Weights of a small transformer language model.
Size: width 128, MLP 256 SwiGLU, 2.45M parameters.
Training: a variant of SOAP for these matrices, 3736 steps.
Each number is 128 + 32 x the weight over its row's rms, rounded and kept within 0 to 255. Layers, rows and columns count from 0. The size above them is the row's rms in percent of the matrix's.

# layer 5 attention output (transposed), 128x128, rms 0.41, rows 76-93,107-124, columns 0-127
size [ 90 100 113  99 100  99  90  96  93 103  94 104  92  93  91  96  93  93  99 114 108  98  94 105  98  97 106 101  98 100  94  95  99 108 108  99]
[[101 126 112 101 125 101 175 141 159 118 100 133 131   2 150 175 150 101  75 136 117 134 136 157  79 116 170  94 168 123 150  71 132 104  74 132 170 126 127 164 112 120 130 160 106 212  75 176  40 163 118 170  86 137 149 126  69 143 130 153 122 156 138 107 103 155 127 134 106  96 149 135 132 133 123 183 119 126 114 123 103  88 159 119 160 131 188 130  75  64 161 190 135 146 126 172 131 145 101  96 165 120 110 129 131 136 140 131 192 146 153 109 111 111 128 142 133  88 190 131  68 129 104 142  99 121 147 147]
 [162 175  88  84 133 122 116 118 102 200 155 111 137 111 149 127 135 174 160 119 128 124 113  72  94 128 118 108 115 117 112 126 129 137 156 145  87 120 125 126 110 156 134 160 134 111 131  78 127  43 142  91 113 158 113  69  59  97 170 138  73 120 111 153  74 161  70 174 121 124 111 213  96 145 130 111 170 121 138 116 123 150  47 132 110 123 131  97 165 125 227 134 108  40 170 167  95 140  87 130 125 128 106 125 119 139 112  83 171  87  87 107 134  77 112 146 127  85 147 117 109 116 159 107 128 122  74 150]
 [144 124 123 166  88 177 154 107 136  76 153 146 188 111 122  87 133 113  74 195 131  94 124  83 117 177 206  60 195  88 123  90 157 106 157 155 131 156 192 121 111 111 110 106 129 159 117  99  84 216 150 161 169 136 100 146 152 196 181 112 111 113 147 152  99 114 179 138 123 134 125 116 151 141  99 109 104  53  99 143 160 107 125 113  87 147  72 115 177 134 137  67 147 127  93 143  97 125  90  77 134 130 120 111 137 115  78 155 175 134 142  95 116 143 155 132 147  75 116 128  97 143 133 130 125 173 124 129]
 [127 138 113 115  96 121 148 141  82 145 180 118  93  93  93 103 166 179 112 118  99 162 155 145 133 156 123 115 144 141 158  41 104 102 159 163 116 149  85 102 106 157 132  69 140 131 144 146 161 115 123 146 123 110  95 118 100  50 166 183 134 122 135 107 106  68 108 160  87 171 104  86 141 106  30  96 116 103 169 117 130  96 175  83 160 138 151 156  87 100 129 114 101 108 126 101  96  88 131 162 136 102 100 118  91 130 138 103 151 162 162 158  83 116 139 115 100 142 121  91  83  90  88 107  92 231 175 169]
 [140 139  99 135 126 170 108  90 134 162 117 125 129 116 156 127 112 116 205  77 170 108 159 132  89 130 130  87 112 146 126 186 142 148 142 134 132 158 109 203 117 127 144 148 165 146 115 131 131 117 115 129 167 111 104 128 103 182 150 133 151 109 165  59 118 144 178 126 200  97 178  93  75 113 192  74 195  98 167 138 106 144 152 182  80 100 143 160  97 125 144  78 168 100 155 132 144 180 144 125  96 151 134 184  88 130 120 170  94  91 119 136 106 148 124 139  95 106 156  90 142  73 132  54 113  60 112 180]
 [ 84 168  78 115 140 119 183 112 138 163 107 122 146 159 123 169 108 175 149 136 113 111 124  96 151 156 105 100 133 163 130 127 100  60 164 119 136 110 113  99  92 120 122  84 123 118  92  68  94 137 135 159 152 128 104  74 144 158 142 100 139  89 127 147  76 128 122 177  99 155 136 115 134 149  84 105 191 106 182 131 130 132 123 106 137 117 120  93 186 100 196 120 129 163 135 157 149  58  96 106  85 127 150 160  62 186 100 147 103  96 112 123 167 153 129 131 120 184 196 135  65  96 140 138 119 134 198  33]
 [103 101  93 148  79 102 120 153 199 109 121 169  83 100 121 135 122 160 123 119  99 163 194 119 135 143 184 110  66  68 164 126 173  92 108 181 141 150  63  80 132  87 129 166 125 166 166 164 114 157 118 193 117  69 154 115 114 131 115 100 161 106 121 114 154 153 130 160 165 176 136  98 182 171 139 142 117  76 135 121 156  84 112 173 106  53 142 109  85 153 136 128 121 156 141 124 101 130 106 127 155 187 129 172 112 129 101 156 132 147 191 101 136 164 193 115  86 111 100 114  93 150 115 110 100 188 128 107]
 [144 171 117 134  86 133 157 182  88  97 143 158  76 111 164 118 117 209 137 112 176 134 117 132 142 198 127 153 139  69 119 191 122 140  95  89 141 109 141 102 145 156 178 113 123 153 129  89 167 102  91 155 162 101  82  88 117 134 140 115  64 169 129 121 195 107 170 155  95 144 151 181 110 120 103 187 110  99 147  96 165 132 156 139 153 139 111 157 132 171 150 149 182  90 144 183  70 124  92 113 118 113  92 149 145 102 104  93  83 106 142 148 147  94 219 116 187 116 130 120 143 132 138  84  99  90 160 140]
 [127 135  92  81 137  69 158  80  91 197 197 122 128  93 129 121 148 108 166 127  66 119 173  77 135  73 150 156  68 144 150 118 139  97 144 146 174  65 112 114  54  84 133  87 115 121 159 148 119  99 126 127 105 137 103 136 105 134 174 143 132 141 121 108 162  90  99 113 117 172 164  97 105  96 145 116  96  93 125 118 146 143 170 107 130 129 137 129 118 120 179 164 110 184 141 122 105  92 110 132 147  70 183 135 133 155 140 126  96  96 141 141 133 149 127 193  17  95 125  90  86 106 185 119 113 124 187 127]
 [161 111 166 121 174 148 130 169 162 157  79 180 141 138 127 151 129 144 105  87 160 108  84 124 126 152 141 129 154 103 146 112 168  97 117 126 119  98 134 139 114 133 193 155 164 194 121  85 133 161 136  92 106 109 121 102 135 131 121 124 120 229 144 105  92 146 204 155 138 117 111 188 173 126 179 152 137  91  39  90 161 161 100  79 119 138 118 130 121 118 155 120 112 120 114 100 127 148 105  79 163 187 133 139 142 116 112 100 142 135 105 145 152  58 124  94 125  71 154 169 143 147 125 134  13 149  78 144]
 [119  91 126 127  98  90  96 124 130 141 157 163 154 131 109 109 158 121 102 158 214 103 142 186 113  92 124 174 148 146 151 173  83 163 114  94 136 145 195 102 113 159 142 138 119 142 179  93 113 118 211  60  81 135  99 140 148 161  75 120  96 193 127 120 131 170 102  74 104 116 147 170 102  67 205 122 121 123 101 156 127 187 148 152 102 150 108  69 143 195 116 125 162 137 136 134 157  91 157  72 112 109 142 138 181 103 179 111 128 156 157 112  94  94 160 130 124 137 146  98 121 123 119 111 106 171 142  79]
 [189 110 135 104 109 103 116 220 133 143 133 105 130 115 110 188 160  45 117 127 110 170 151 118 143 140 138 153 190 122 110 158  55 108 105 135 154 114  71 121 138 147 148 145 134 114 115 100 105 169  89 119 161 147 150 144 124 116 131 117  61 145 122 105 171 112  64 165  85 161  92 170 164 162 157 134 134 129 116 128 117 113 130 124  76  80 123 105 191 103 141 144 143 123 183  91  94 122  76  75 110 194  77 135 131 136 157 134 178  61 118 156  99 109 129  73 182 122 147 114 114 139  80  98 119  95 133  78]
 [ 84 133 133 134 130 181 159 215 122 145 136  96 160 139 160 126 182 193 123  98 118  91  81 171 190 121 162 149 193 131 123 150 102 124 108 141 137 134 117 152 194  83  93 114 166 146  92 169 121  84 139 136 148 156 162 136 147 127 112 117 171  88 131 143  46 104 143 124 162 104  81 129 110 129 122 136 175 148 130 124 183 116 168 146  71 124 114  98 102 170 148 154  79 175 136  82  84 130 116 133  98 143  70 163 127 108 110 128 115 126 161 112  81 102 109 177 182  83 151 130 183  90 154 138 149 137 173  72]
 [ 97  95 154 107 143 152 108  80 126  81 134 173 102 115 116 133 131 164 136 111 221 156 119 126 127 167 134 170  45 142 105 158  88 121  74 138 140  88 145 191 120 107  78 112  46  85 105  61 114 140 106 121 143 160 172 132 122 115 105 112  71 139 172 112 129 129 130 104  60 159 125 192  89 132 157 110 130 116 106  92 139 129 138 116  91 119  91 178 146 153 110 104 109 143 174 148  94  88 144 188  88 126 112 131 205 119  59 107 100 122 158 155  87 117 165 127 159 103 134  82 103 105 133 123 149 165 150 130]
 [ 98 176 155 180  99  94 102  80 139 110  61  92  93 162 119 120 133 143 164 129 133 112 158 143 165 169 153  82 111 137  92 143 147 147 154 163 125 111 125 152  80 129 137  92  71 135 109 132 117  54  93 139 136 153 187  67 169 212 122 133 108 126 147 113  74 113  91 186 126 132 115  66  95 186  99 156 205 163 133 118 173 120 104  47 130 138 149 151 132 114 169  88 122 112  94 113 160  96 148 160 102  94 128 116 120 150  74 146 115 134 102  99 169 104 129 116 111 173 105 109 147  87  92 149 110 166 123 166]
 [121 150 147 125 116 149 128 191  70  92 133 140 159 151 121 201 155 127 124 158  88 112  88  75 139 145 198 110 212 132 142 174 106 182 150 103  86  87 172 130 116 130  95 120 153 112 111 121  94  87 137 138  62 177 178 117 102 138 107 125 108  80 167 143 104 151  99 117 118 123 140 193  34 149 150  87 127 106 132 177 115 135 115 187 134 130 108 122 187 109 118 151 112 130 114  73 109 159 110  57 116 163 142 160 127 105 102  69 178 101  59 116 130 116 119 116 132 131  80 125 116 130 137 124 127  96  87 129]
 [151 139 119 161 119 127 103 105 116 123 120 123  99 166 160 138 130 158 124 145 145 121 112  64  83 122 120 157 186  78 154  78 125 160 184  50 109 180 142  91 104 146 126 115  93  71 129 101 137 144 157 139 179 151 107 165 117 126  98  77 112 151 174 160 169 167 103  93 107 144 163 129 114 195 119 109 164 150 116  95 161 142 145  96 129 149 152 181 150 137 115 121 114  79  85 198  91 172 142 118 111 127 127 135 158 140 138 173  70  81 152 132  84 117 153 129 186 122  85 184 157 160  24 129  83 117 126 148]
 [168  78 113 124 147 128 129 123 143 114 135  87  95 135 116 159 162  75 100 165 145 126 121 101 132 177 127  86 128 139 146  98 144  73 122 172 157 151  89 127 121 114 108 161 157 135  97 144 163  51 114 127 126 170 174 155 161 167 137 153 138 133  90 106 150 112 109  96 122 105 103 104 180 189  78  70 174 169 103 124 187 108 121  97 158  70 110  72 116 114 119 148 104 129 196  83 117  82 172 123 109  52  90 124 127 104 128 106 184  63 204 135 110 185 119 131 140 114 159 141 178  92 126 148 165 104 106 154]
 [115 126 144 176 122 140  95 131 169 141  89 163  99 133 105 118 163 129 131 113 101 190 105  88 109 105 159 169  98 103  82 162  54 148  83 167  74 154 158 107 113 158 105 139 142  90  47 141  88 179 102 158 108 175 117 135 112 197 107 132 115 149 121 157 116 167 111 105 125 152 113 144 122 101 165 184  96 155 125 118 138 146 127 125 150 128 135 169 172 151  76  75 119  96 160 126 130  76  94  84 148 118 165 152  90 165 117 150 160  85 235 175 126 186 123 168  93 100 155 116  99 103 122  86 116  89 141 125]
 [ 87 128 128 117 143 141  89 128 126  88 119  71 111 146  99 146 128 105 118 101  84 176  77 108 151 125 105 138  83 135 172 199 111 129  35  92 166 114 127  93  89 106 217 115 146 154 104  84 132  78 104  87 125 172 135 103  77 131 143 104 147 127  87 129 122 160 105 166 115 208  96 125 194 169  92 111 177 114 107 136 150 190 108 114 138 164 145 141 158 167 167 149 134 156 166 111 133 141 136  90  91  76 136 151 103 153 101 165 121  72 127 174 150 140  97 141 127  93 117  86 104 170 137 111 136 128  78  81]
 [ 86 130 152 131  85  83 148 123 115  85 166  75 121 125 118 138 125 136 177  79 134 108  96 172 144 148 128 134 134 139 121 150  98 119  96 174 144 103  81 132 159 170 121 131 104 137 104 235 156 123  72 147 160 133  97 133 174 114 153 173 106 184 141 116 199 102 164 133 156 131  97  66  97 145 168 126 106 156 135  99 164 168 141  91 127  59 117 118  85 143 138 128 163 142 101  85 128 106 108  83 149 133 131 146 109  90 125  48 108 172 134 181 107 146  71 137  96 133  76 123 178 124 112  74 170 193 146 117]
 [122 155 105  90 200 144 120 139 125 149 155 118 113 126 120 214 116 165 177 121 155  98 123 148 119 130 121 133  95 178 108 128 119 168 116  72  84  89  87 154 186 120 109 108 107  45 136 123 136 148 136 159 153 178 158 143 108 115 108  78 128 166 110  75 192 108  96 156 134 130 152 120 119 186  60 157 181 195 168 157  97 161 135 139 102 111 145 186 120 152 115 110 107 145 165 135 179 157 133 154  86 142 133 143 122 124 185  98  76 159 119 115 150  88 102 135 123  77  88  84 129  82 125 123 192 141 170 154]
 [134  99 112 116 126 152 139 150 165 124 148 135 171 145 163 106 114 170 142 116 152 155 106 143  98 132  64  86  76 111 113 151 135 135 139 116 121 130 114 197 165 140 132 163 126 147  54 124 198 131 164 112 171 143 132  87 106 169 139 178  90 131 163 156 162 133 156 103 139 117 118 113 131 113 208  85 182 161 118 149 129 154 110 150 163 134 125 110 141 114  45 208 109 122 167 126 116 163 107 102 177  83 161 136 178 128 155 187 156 126  59 115 123 125 117 133 135  73 192 184 119  64 137 173 143 118 166  85]
 [112 126 129 132 102 126 135 176 172 155 167 131 157 116 136 184 167 147  94 189 117 144 109 100 148 107 129 189 112 144 166 144 141  87 107 143 154 122  90 146 106 111  73 123 108  90 120 142 115  90 155 149  66 118 128  41  92 152 113 139 182 114  60 127 190 136 142 117  80 133 140 132 114  82  99 135 167 183  99 142 107 158 120 112 171 174  91 147 212 198 132 104 113 185 138 144 143 111 128 175 168 108 150 132 166 132 129 163 198 127 119  74 133  92  47 109 184 151 120 128 123 164 112 144 116 125 113 122]
 [156 144 125 138 140  56 145 142 136 127 161 135 102 178 114  95 115 119 112 145 100 201 185 107 111 157 140 171 140 139 158 157 113  97 185 130  79 110  70 130  89 154 128 100 188 180 130 157 152 108 168  55 145  55 142 158 135 108 166 118 155 144 129 158 124 112 140 111 133 127 150 133 136 122 102 104 117 195 170 117 195 129  93 155 190 116 157 119  76 164  78 124  80 114  68 162 147 139 123 180 117 129  76  97 139 146 115  93  92  76 139 108 140 169 186 142 115 111 166 130 196 133 106 131  80 154 114 150]
 [131 170 166 129 107  84 176 142  52 142  67 146  93 171 111 190 169 186 153 143 127 150 104 118 107 115 131 196 188 140 164 136 129 201 133 138 111 149 111 105 183 133 117 159 103  96 107 142 160  86  97 144 134 122 122  89 101 124 164  91 123  92 148 154 138  90 148 150 105  86 122  86 103 118 134 130 146  98 177 121  89 138 141 142 163 147  88 185 142  55 114 139 106 135 109 119 123 111  97  49 179 176  87  89 132 112 184 124 123 101  99 138 127  78 155 117 100 178 148 113 108 179 149 158 107 107 177 169]
 [161 129 133 171 131 136 131 141 173 104 143  91 181 172 156 119 128  80 129 103 127 163  89 118 127 145 163 158  99 132 126  82  48 146 116 112 131 121 107  98 153 119 102 120 157 191 135 102 173  72 159 121 108 123 134  70 124  63 105 129 170  70  97 128  71 127 107  64 163 176  98 152 125  77 112 108  66 124 133 135 117 142 108  92 156 121 195 145 113  99 138 146 129 125 100 144 162 111 175 170  89 180 131 132 136 136 148 132 132 103  53  97 150 138  81 145 101 216 102 186  88  92 150 134 176  91 152 122]
 [ 91 119 140 112 165 164 105  94 116  72 159 137 139 135 116  89 128 115  57 132 193 153 117 228 138 100 128 167 141  65 135 179 170 145  83 151 111 206 115 135 190 114  87 114 130 134 113 107 112 179  51 108 119 163 120 172 146 124  94 114 123 107 134 129 130 133 141 128 148  56 184 151 169 166 119 144 151 110  74 153 128 117 126 139 118 138 149 114 137 163 119  83 168 150 109 162 169 172 168 148  55 134 123 116 187 152 142 161 154 116 133 100 151 121 119 131 144 214 101  85 155 138 132 122 152 126 108 156]
 [138 137 116 118 102 138 103  79 136 147 150 103 128  83 120  79  94 119 208 174  92 161 161 155 127 156  74 136  86 106  61 193 135 100 155 169 135 224 132 133 145 159  79 142 133 106 126 149 102  65 122 149 181 138 140 184 121 122  96 160 156 111  67 148 139 133 123 142 107 129 169  37 102 144 122 135 135  97 128 168 117  99 112 144  90 151 159 163 126 154  84  96 108 152 143 125 134 152 140 125 139 131 100 140 141 208 150 118 138 131 127  76 127 222 143 137 156 168 151 117  85 137 165 160 162  94 138  98]
 [146 117 115 104 183 140 124 148 102 132  76 103  77 126 125 161 161 109 187 104 114 220 126 130 122 167 142 129  52 145 159 153 162 143 112 150 131  79 101 131 111 152  85  91 192 128 100  77 125 132 107 145 143  87  85  74  94  95 128 152 111 156  92 157 130 137 142 116 157 106  97 123 141 137 166 104  88 101 132  96  80 151  91 110 135 160 103 166  85 115 131 119 155  99  83 129 108 137 143 136  82 128 136 130 139 145 221  75 117  98 188 105 107 164 144 174 139 120 107 151 142 145  65 100  49 108  95  60]
 [133 153 121  93 159 169 204  84 138  87 142 115 125 132 111 129  68 243 156 146 176  96 121 112 150  72  86 154 135 144 142  84 167 105 121 105 114 140 162 117 141 119  94 117 134 117 170 158 204 113  67  93  92 149 170 130 126 158  99 152 201 136 132 153 147 147 162 112 138  93 131 137 131 161  94  99 109 105 135 162 107 170  86 176 139 180 115 118 113 152  97 117  92  59 148 121  81 139 158 167 142  88 177 136 112  70 121 119 174 178 117 124 140 159 128 144  93 133  94 132 123 153 151 145 157 185 164 149]
 [ 69 100 131 106 105 168 108 137 107 161 113 128 114 105 130 120 145 137 142  88 133 147 204 138 117 143 127 114  82  48 181 100 146 120 138 162 172  67 134 133 149 149 198 156 109  78 166 120 157 138 122  99 123 100 121 150 125 133 160 131 100 116 112  59 154 173  86 180 142  89 126 127  65 129 186 122 104 191 200 131 121 157 112 126 145 152 118  84 165  67 131  98 101 143 130 164 152 132 140 190 101 160  84 101 102 128 161 157  99 120  81  97 117 156 133 169 123 185 146  99 120 163 164  92 125 109 129 207]
 [128 111 107 120 135  65  91  83 150 187 117 118 162 186 133 144 153 115  88 178 138 113 155 152  87 108 137 149 147 163 164 161 145  88 155  95 189 182 147  51  99 152 185 150 142 106 164 113 101 131 160 113 164 100 116 123 135 167 116 132 144 133 107 169 121 108 117 154  97 105 156 128 109 185 133 144 135 169 165 136 120 160 130 143 118 178 134 129 130 130 119 136 124 129  85 109 164 167  98 109 129 148 255  98  97 125 138 108 174 125 169 195 142 100 102 103  69 123 176 135 137 149 125 142 165 139 188  61]
 [121 189  76 112 126 147  80  82 138 140 132 112 162  95 167 186 152 108 111 133 111 122 108  70 184  75 148 150 113 147  83 132 115 205  98  83 152 110 127 112 139 118 122 147 120 155 125 154 113 109 118 160 100 123  54 159  63 100 123 181  88 109 162 112 121 111 150  83 124 158  93 126  87 118  89 151  80 125 105 170  51 108 149 166 137 120 119  87  58 144 119 164  85 125 172  99 189 143 125 159 140 164 121 128 106 141 163  93 128 124 156 131 136 183 144 169 147 131  84 216 114 107 118 155 152  93 156 149]
 [156  79 114 122 147 119 175 143 116 194 156 146 162 127 133 103  83 134 121 159 129 115 101 188  94  78  53  87 131 128 135 125 159 181 125  97 222 130 140 128 156 125 166 172 124 143 111 126 142 198  77 117 105  74  47 137 102 160 113 138 141 111  75 150 147 113 136  73 126 125 132  78 162 111 129 121 168 120  84 130 104 126 139 147 144  69 170  88 152  58 124 149 168 147 138 110 161 142 180 106 126 161  61 141 119 160 129 132 152 117 166  94 151 104 132  84 169 128 184 122 121 109 176 163 132 105 142  89]
 [112 169  47  80 117 121  98 123 139 142 150  78 112  78 129 123 153 126 116 138 105  78 191 101 115 154 142 121 114  84 106 177 119 103  82 172 149 149  81 111 161 116 140 173 125 135 141 129 171 143  48 115 170  62 165 105 186 159 197 103 128 144  96 136  30 140 111 159 113 110  81 126 118  94 152 104 126  83 136  95 150 111 116 126 165 180 114 104 140 119 148  89 116  79 106 139 131 141 128  75  75 128 124 121 128 199 140 116 105 146 119 140 121 144 142  81 110 134 115 161 129  66 130 204 140 161 159 114]]
# layer 5 attention value, 64x128, rms 0.291, rows 44-61, columns 0-127
size [112 110 107  94  97  98  98 106  95  93 103  94  90  94 103 103  93 102]
[[101  56 146 119 105  44  86 108 145 137 137 177  97 126 134 151 126 172  92 118 101 135 189 134 118 164 116 102 126  98  99 123  73 147 166 129 112  95 145 114 137 149 150 169 141 117 135 116 151 124 107  86  87 123  86 107 187 163 187 152 138 114 183 121 150 103 120 108  57 166 116 181  84 164 146 126 161 129 119 133 146 153 139  80 136 131  94 136 103 164 137 133 101 215 122 142  31 149 113 138 157 105 186 117 109 113 186 138 118 113 168  61 150 115 142 156 118  97 135 139 164  80  85 110 165 150  81 161]
 [141 130 144 196 126 156 202 137 109 112 104 134 132 146 143 170 125 163 186 158 138 173 149 122 151 211 144  90 167 153 116 149 149 125 160 157 136 134 131  96 163  61 148 148 153 156 105 136 190 130 119 152 131 111 151 152  82 125 148 114  94  94 120 118  55 111 116 165  97 129 126 156  82  73 150 143  76 143 103 119 110 147 119 176 175 127  69 140 164 157 141 139  55 148 188 184 138 113 169  72 130 135  73  95 209 162  94  91  83 144  97 158 141 127 118 143 137 121  87 104 120  98 146 156 149  97  97 121]
 [ 19 121 157 114  91 171 147 177 105 123 175 190  62 151 144 155 132 103 116  86 175 161 111 121 113 132 143 155 140 117 135 142  38 103 122 150 150 112 114 110 141 152  89 119 152 134 173 162 128 149 125 137 122 128 148 128 108 202 182 127  61 139 191 162 149  93 169 120  73 125 129  90 168  97 108 109 113 108  80 114  74 106 163 114 102 117  84 149  89 118 123 113 118 117 127 117 119  74 140  99 135 124 127 134 187  92 152 118  92 137 183 183 164 146 109 147 156 104 127 178 145 153 176 129 140 119  95 184]
 [162 117 127 166 130 133 126 178  96 164 130 125  46 118 101  53 167  89  64  80 120 161 138 108  67 110 133 140 134 135 148 112 184 118 137  79  90 102 106 153 115 151 106 137 101 148  62 177 147 158 127 150  87 113 108 101 153 169 144  74 105 134 122 124  99 139  80 175  87 129  91 126 101 134 139 106  84 128  83 149 133  94 114 131 143 182 180 166  81  72 164 140 169  75 157 103 105 111 122  80 154 154 146  93 175 125 182 111 162  74 161 166 103 112 158 119 177 138 108  87 136 131  95 178 152 156 118 133]
 [118 119 165 172 149 169 115 153 182 209 116 128 157 105  71 143 100 120 138 100 156 193 163 176 128  94 119 130 127  77 134 156 150 136 167 178 111 152 150 168 140 102 170 172 150 140 144  63 113 102 120 166 103 186 137 170 170 207 122 127 131 144 131 111 138 181 120  63 159 149 119  79 108 135 132 131 153 103 118 149  85 133 112 143  99 115 121 156 115 193 185  94 110 158 138 126 101  60 115 106 128 138 134 127 128 149  57 139 173 127 139 141  68 129  90  98 154 100 180 117 179 109  70 128  87 111 154 107]
 [165 202 100 144 100 133 171 125  91  92  87 152 110 141 148 103 133 178 123 117 127 116 129  76 128 211 101  93 118 159 133  99 139  50 126 164 136  74 154 104 112 112 124 202 162 149  76 114 121 149 112 176 124 159 116 119 164 139 132  52 164 155  58  84 121 122 171 142 138  92 128 132 127 125 196  94 150 106 150 160 115 186 169 126  71 151  77 124 188 148  89 108 118 127 130 130 115 142 172  79 146 103 116 136 138 106 181 183 177 120  91 165 131 137 147 146 102 111 127 112 105 140 135 118 144 112 145  57]
 [139 183  96 165 132 166 128 148 107 124 141 118 155 114 126 108 175  79 146 159 106 172 145 122  96 163 127 138 139  29 132  28  82 130 110 115 152 146 182 175 146 185 128  67 104 126 164 150 208 106 121 204 143 118  71 134 136 168 125 138 198 125 141 117 108 169 123 138 144 117 108 115 145 101  78 135 110 110 120  69 114 138 113 137 121 137  88 129  77 121 122 115  87 131 104 132 140 158 127 194 137 107 128 156 130 109 177 195 127 124 146 109 143 140 135 105 145  90  48 121 157 103  87 135  90 115 113 170]
 [ 92 133 110 171 135 123 145 221  41 165 131  80 153 197 101 175 146 187 145 174  86 147 104 121 143 149 130 112 201 142  79 136 150 176 150 156 114 120 134 134 143 120 134 131 136 101 132 184 114 174 182  97 195 138 102 115 188 108 148 148  99 125 103 153 207 106 137 162 136 116 135 142 124 103 128 137 133  90 140 114  60 172 111 133  90 147 124 115 113 127 139 114 148  86 171 207 120 112 121 157 136 152 158 145 104 122 100 174 144 149 120 101  96 179 150 130 164 133 173  83 104 119  79 114 143 169 141 149]
 [146 142 146 112  88 112 106 172 111 184  83 139 133  36 170 111 155 103 161 120 151  99 141 120 173 159 181 108  59 132 149 119 137  90  84 175 126 119 104  91 138 136 115 135 132 156 180 114 105 125 134 100 102 102 178 174 112 134 140 152 157 118 136  83 160 135 108 138 106 167 119 163  91 167  77 198 129 144  85 133 148 160 169  71 127 189 148 173 150 152 148 179 116  92 141 115 157 137 158 150 127 162 199 106  61 182  78 129 157 112 135 119 169 118 153 166  51  82 133  85 131 107 142 122 124 132 127 102]
 [176 168 141 149  93 120 156 110  68  77 180 129 182 153 106 181  70  73  97 179 120 176 105 156 189 126 116 120 131 104 171 178  97 122 145 151 155 127 136 125 170 164 192 133 137 141 140 100 157  99 178 162 110 155 109 123 169  78 152 151  81  60 152 106 121 116 139 162  98 135  97 117 100 183 133 122 114 145 116 127  87  77  95  95 163 108  97 131 150 175  80 114  94 108 124 128 152 121 108 186 168  93 133 120 113 152 179 132  67 110 134  98 110 104 170  94 151 111 196 148  84 121 102 131 145 158 104 166]
 [128  99 147 142  55 127  71 112  76 146 167 149 169 159 118 100 145 137 133 200 111 130  67 150 185 104 113 115 145 151 123 109 112 130 104 141 119 101 105 178 162  91 123 168 171 166 175 166  55 142 104 115 146 125 118 119  94 101 159 115  96 129 170 103 162 148 118 154 120 140 128 110  68 101 159 129 133 127 136 149 188 151 118 159 162  62 114  36 119 120 119 131 102 161  90 139 135 151 200 134 130 130 148 201 155  92  87 162 119 126 163 151  80  89 113 126 140  83 164  59  92 181 120 125 158 127 146 124]
 [161 126 122 126 149 171 165 133  91 152 135 113 150 147 117 143  87 109 109 106 133 173  37 136  85 117  62 133 135 191 154 180 127 107 110 167 136 140  80 134 162  79 135 127 153 169 131 116  83 149 177 178  97  47 105 150 149 146 112  95 117 123  85 144 123  79 156 120 129 131 129 105 134 120  74 107 109 185  97  61 105 183 112 105 128 164 110 154  91 173 164 201 112 151 130 166 138 144 139 178 104 108 142 144 158 104 120 131  93 168  78 113 160  83 116 134 139 176 168 157 149  78 173 149 137 164  73 147]
 [154 105 160  81  82 155 151 120 131  98 183 106 216 148 137 168 127 108  78 111 165 102 106 109 114  86 143 147 136 192  80 141  56 111 117 138 141 150 181 130 120 116  89 185 134 136 132 109 139 132 123 195 162 155 112 116 171 136 166 181 182  94  89 112 102 197 136  91  74 150 159 170 107  23 127  99 124  93 129  88 145 121 117 161 110 120 166  99  97 171 141 100 151 105 162 170 168 135 101  59 113 156 124 111 135 115 119 104 107 132 114 108 116  97 120 155  59 113 105  99 116 135 134 150 119 117 135 108]
 [146 105 162 116  90 141 111 140 104 161 141 165 127  73 114 137 128 133 160 216  95 182  60 170 149 123 138 161  97 103 144 115 156 129 178 148 138  98 104 115  98 111  88 134 102 129 144  88  72 135 135 146 121 165 140 109 159 114 143 177 116 168 182  95 190 102  97 120 113 179 116 117 151 100  96 106 121 187 172 121 133  65 127 105  43 125 120  87 167 139 111 112 170 188 123 128 139 117 150 118 126 139 136 136 112 106 117 114 142 153  84 158 103  88  71 179 169 179  67 178 209 114 109 128 137 124 119  88]
 [109 166 138 189 156 109 144 133 117  94  96  23 136 174 187 162 154 134 192 123  77 122 118 153 116 117 166 167 124 110 151 133 134 126 133 131 102 128 109  77 132 162 151 108 103 159  52 150 154 129  65 116 190  54 130 118 137 117 124  98 142 188 127 164 146 159 169 118 142 104  89 104 116  94 184 147 139  91 140 174 118  96 150 182 141 144 109 142 126 112  75 119 165 145  95 159 114 105 122 172  92 191 136  74 111 175 176 130  95 175 142 120  97 136  80  98 160 160 168 138 143  95 130 146 165 129 127 118]
 [163 117 180 146 146 159 137 117 120 159  91 155 117 141 132 159 135 100  96 135 125  96 115 147 101 147 132  62 124 119 148 183 109 167 113 130 141 137 205  75 137 134 126 123 140 134 133  96  88 130 193 134 145 108 112 139 163  64 141 192 115  95 143 164 112 159 113 122 168 147 141  88 121 143  93 150 133 126 139 121 184 124 113 100 101 149 171 167 127  96  98  60 132 156 124  91 202 105 203 134 116 195 185 152 137 171 136  66 103  76  90 152 184 133 121 162 156 152 195 192 158 110 102  84 131  79 116 146]
 [129 127 133 107 156 124 179 112  75 150 128 183 110 108  73 128 117 123  95 144  74 117  34  90 157 150 122 132 178 106 119  90 102 128 150 134  87 152  81 120 115 126  56 137 114  51 137 174 131 153 151 105 119  98 222 156 150 106  98 143 158  92 107  94 135 154 104 137 157 125 100  71  94 140 147 162 169 126 148 132 135  69 116 128 128 133 104 117 147 151  88 119 212 121 103 178 160 131  83 138 206 155  93 148 167 156 128 178 123 128  88  86 114 161 163 174 129 171 138 151 125 160  99  95 132 133 116 120]
 [136  98  94 105 197 138 143 142 123 201 192 108 169  97 111  97  79  62 178  88 143  66 142  67  95  86 120 116 146 102 120  96 189  86  96 109 100 175 128  85  94  91 123 110 123  81  98 165 137 125 179 129 145 131  93  87 120 165  53 198 155  90 113 137  87 140  75 143  78 105 101 143 124 165 109  74 115  98 191 141 137 156 179 123 141 152 129 136 127 158 116 111 129 150 167  59 164 127 158 110 124 120 151 149 130 110 119 125 111 100 107 101 134 121  67 138 104 143 123 148 129 104 116 166 127 120 153 154]]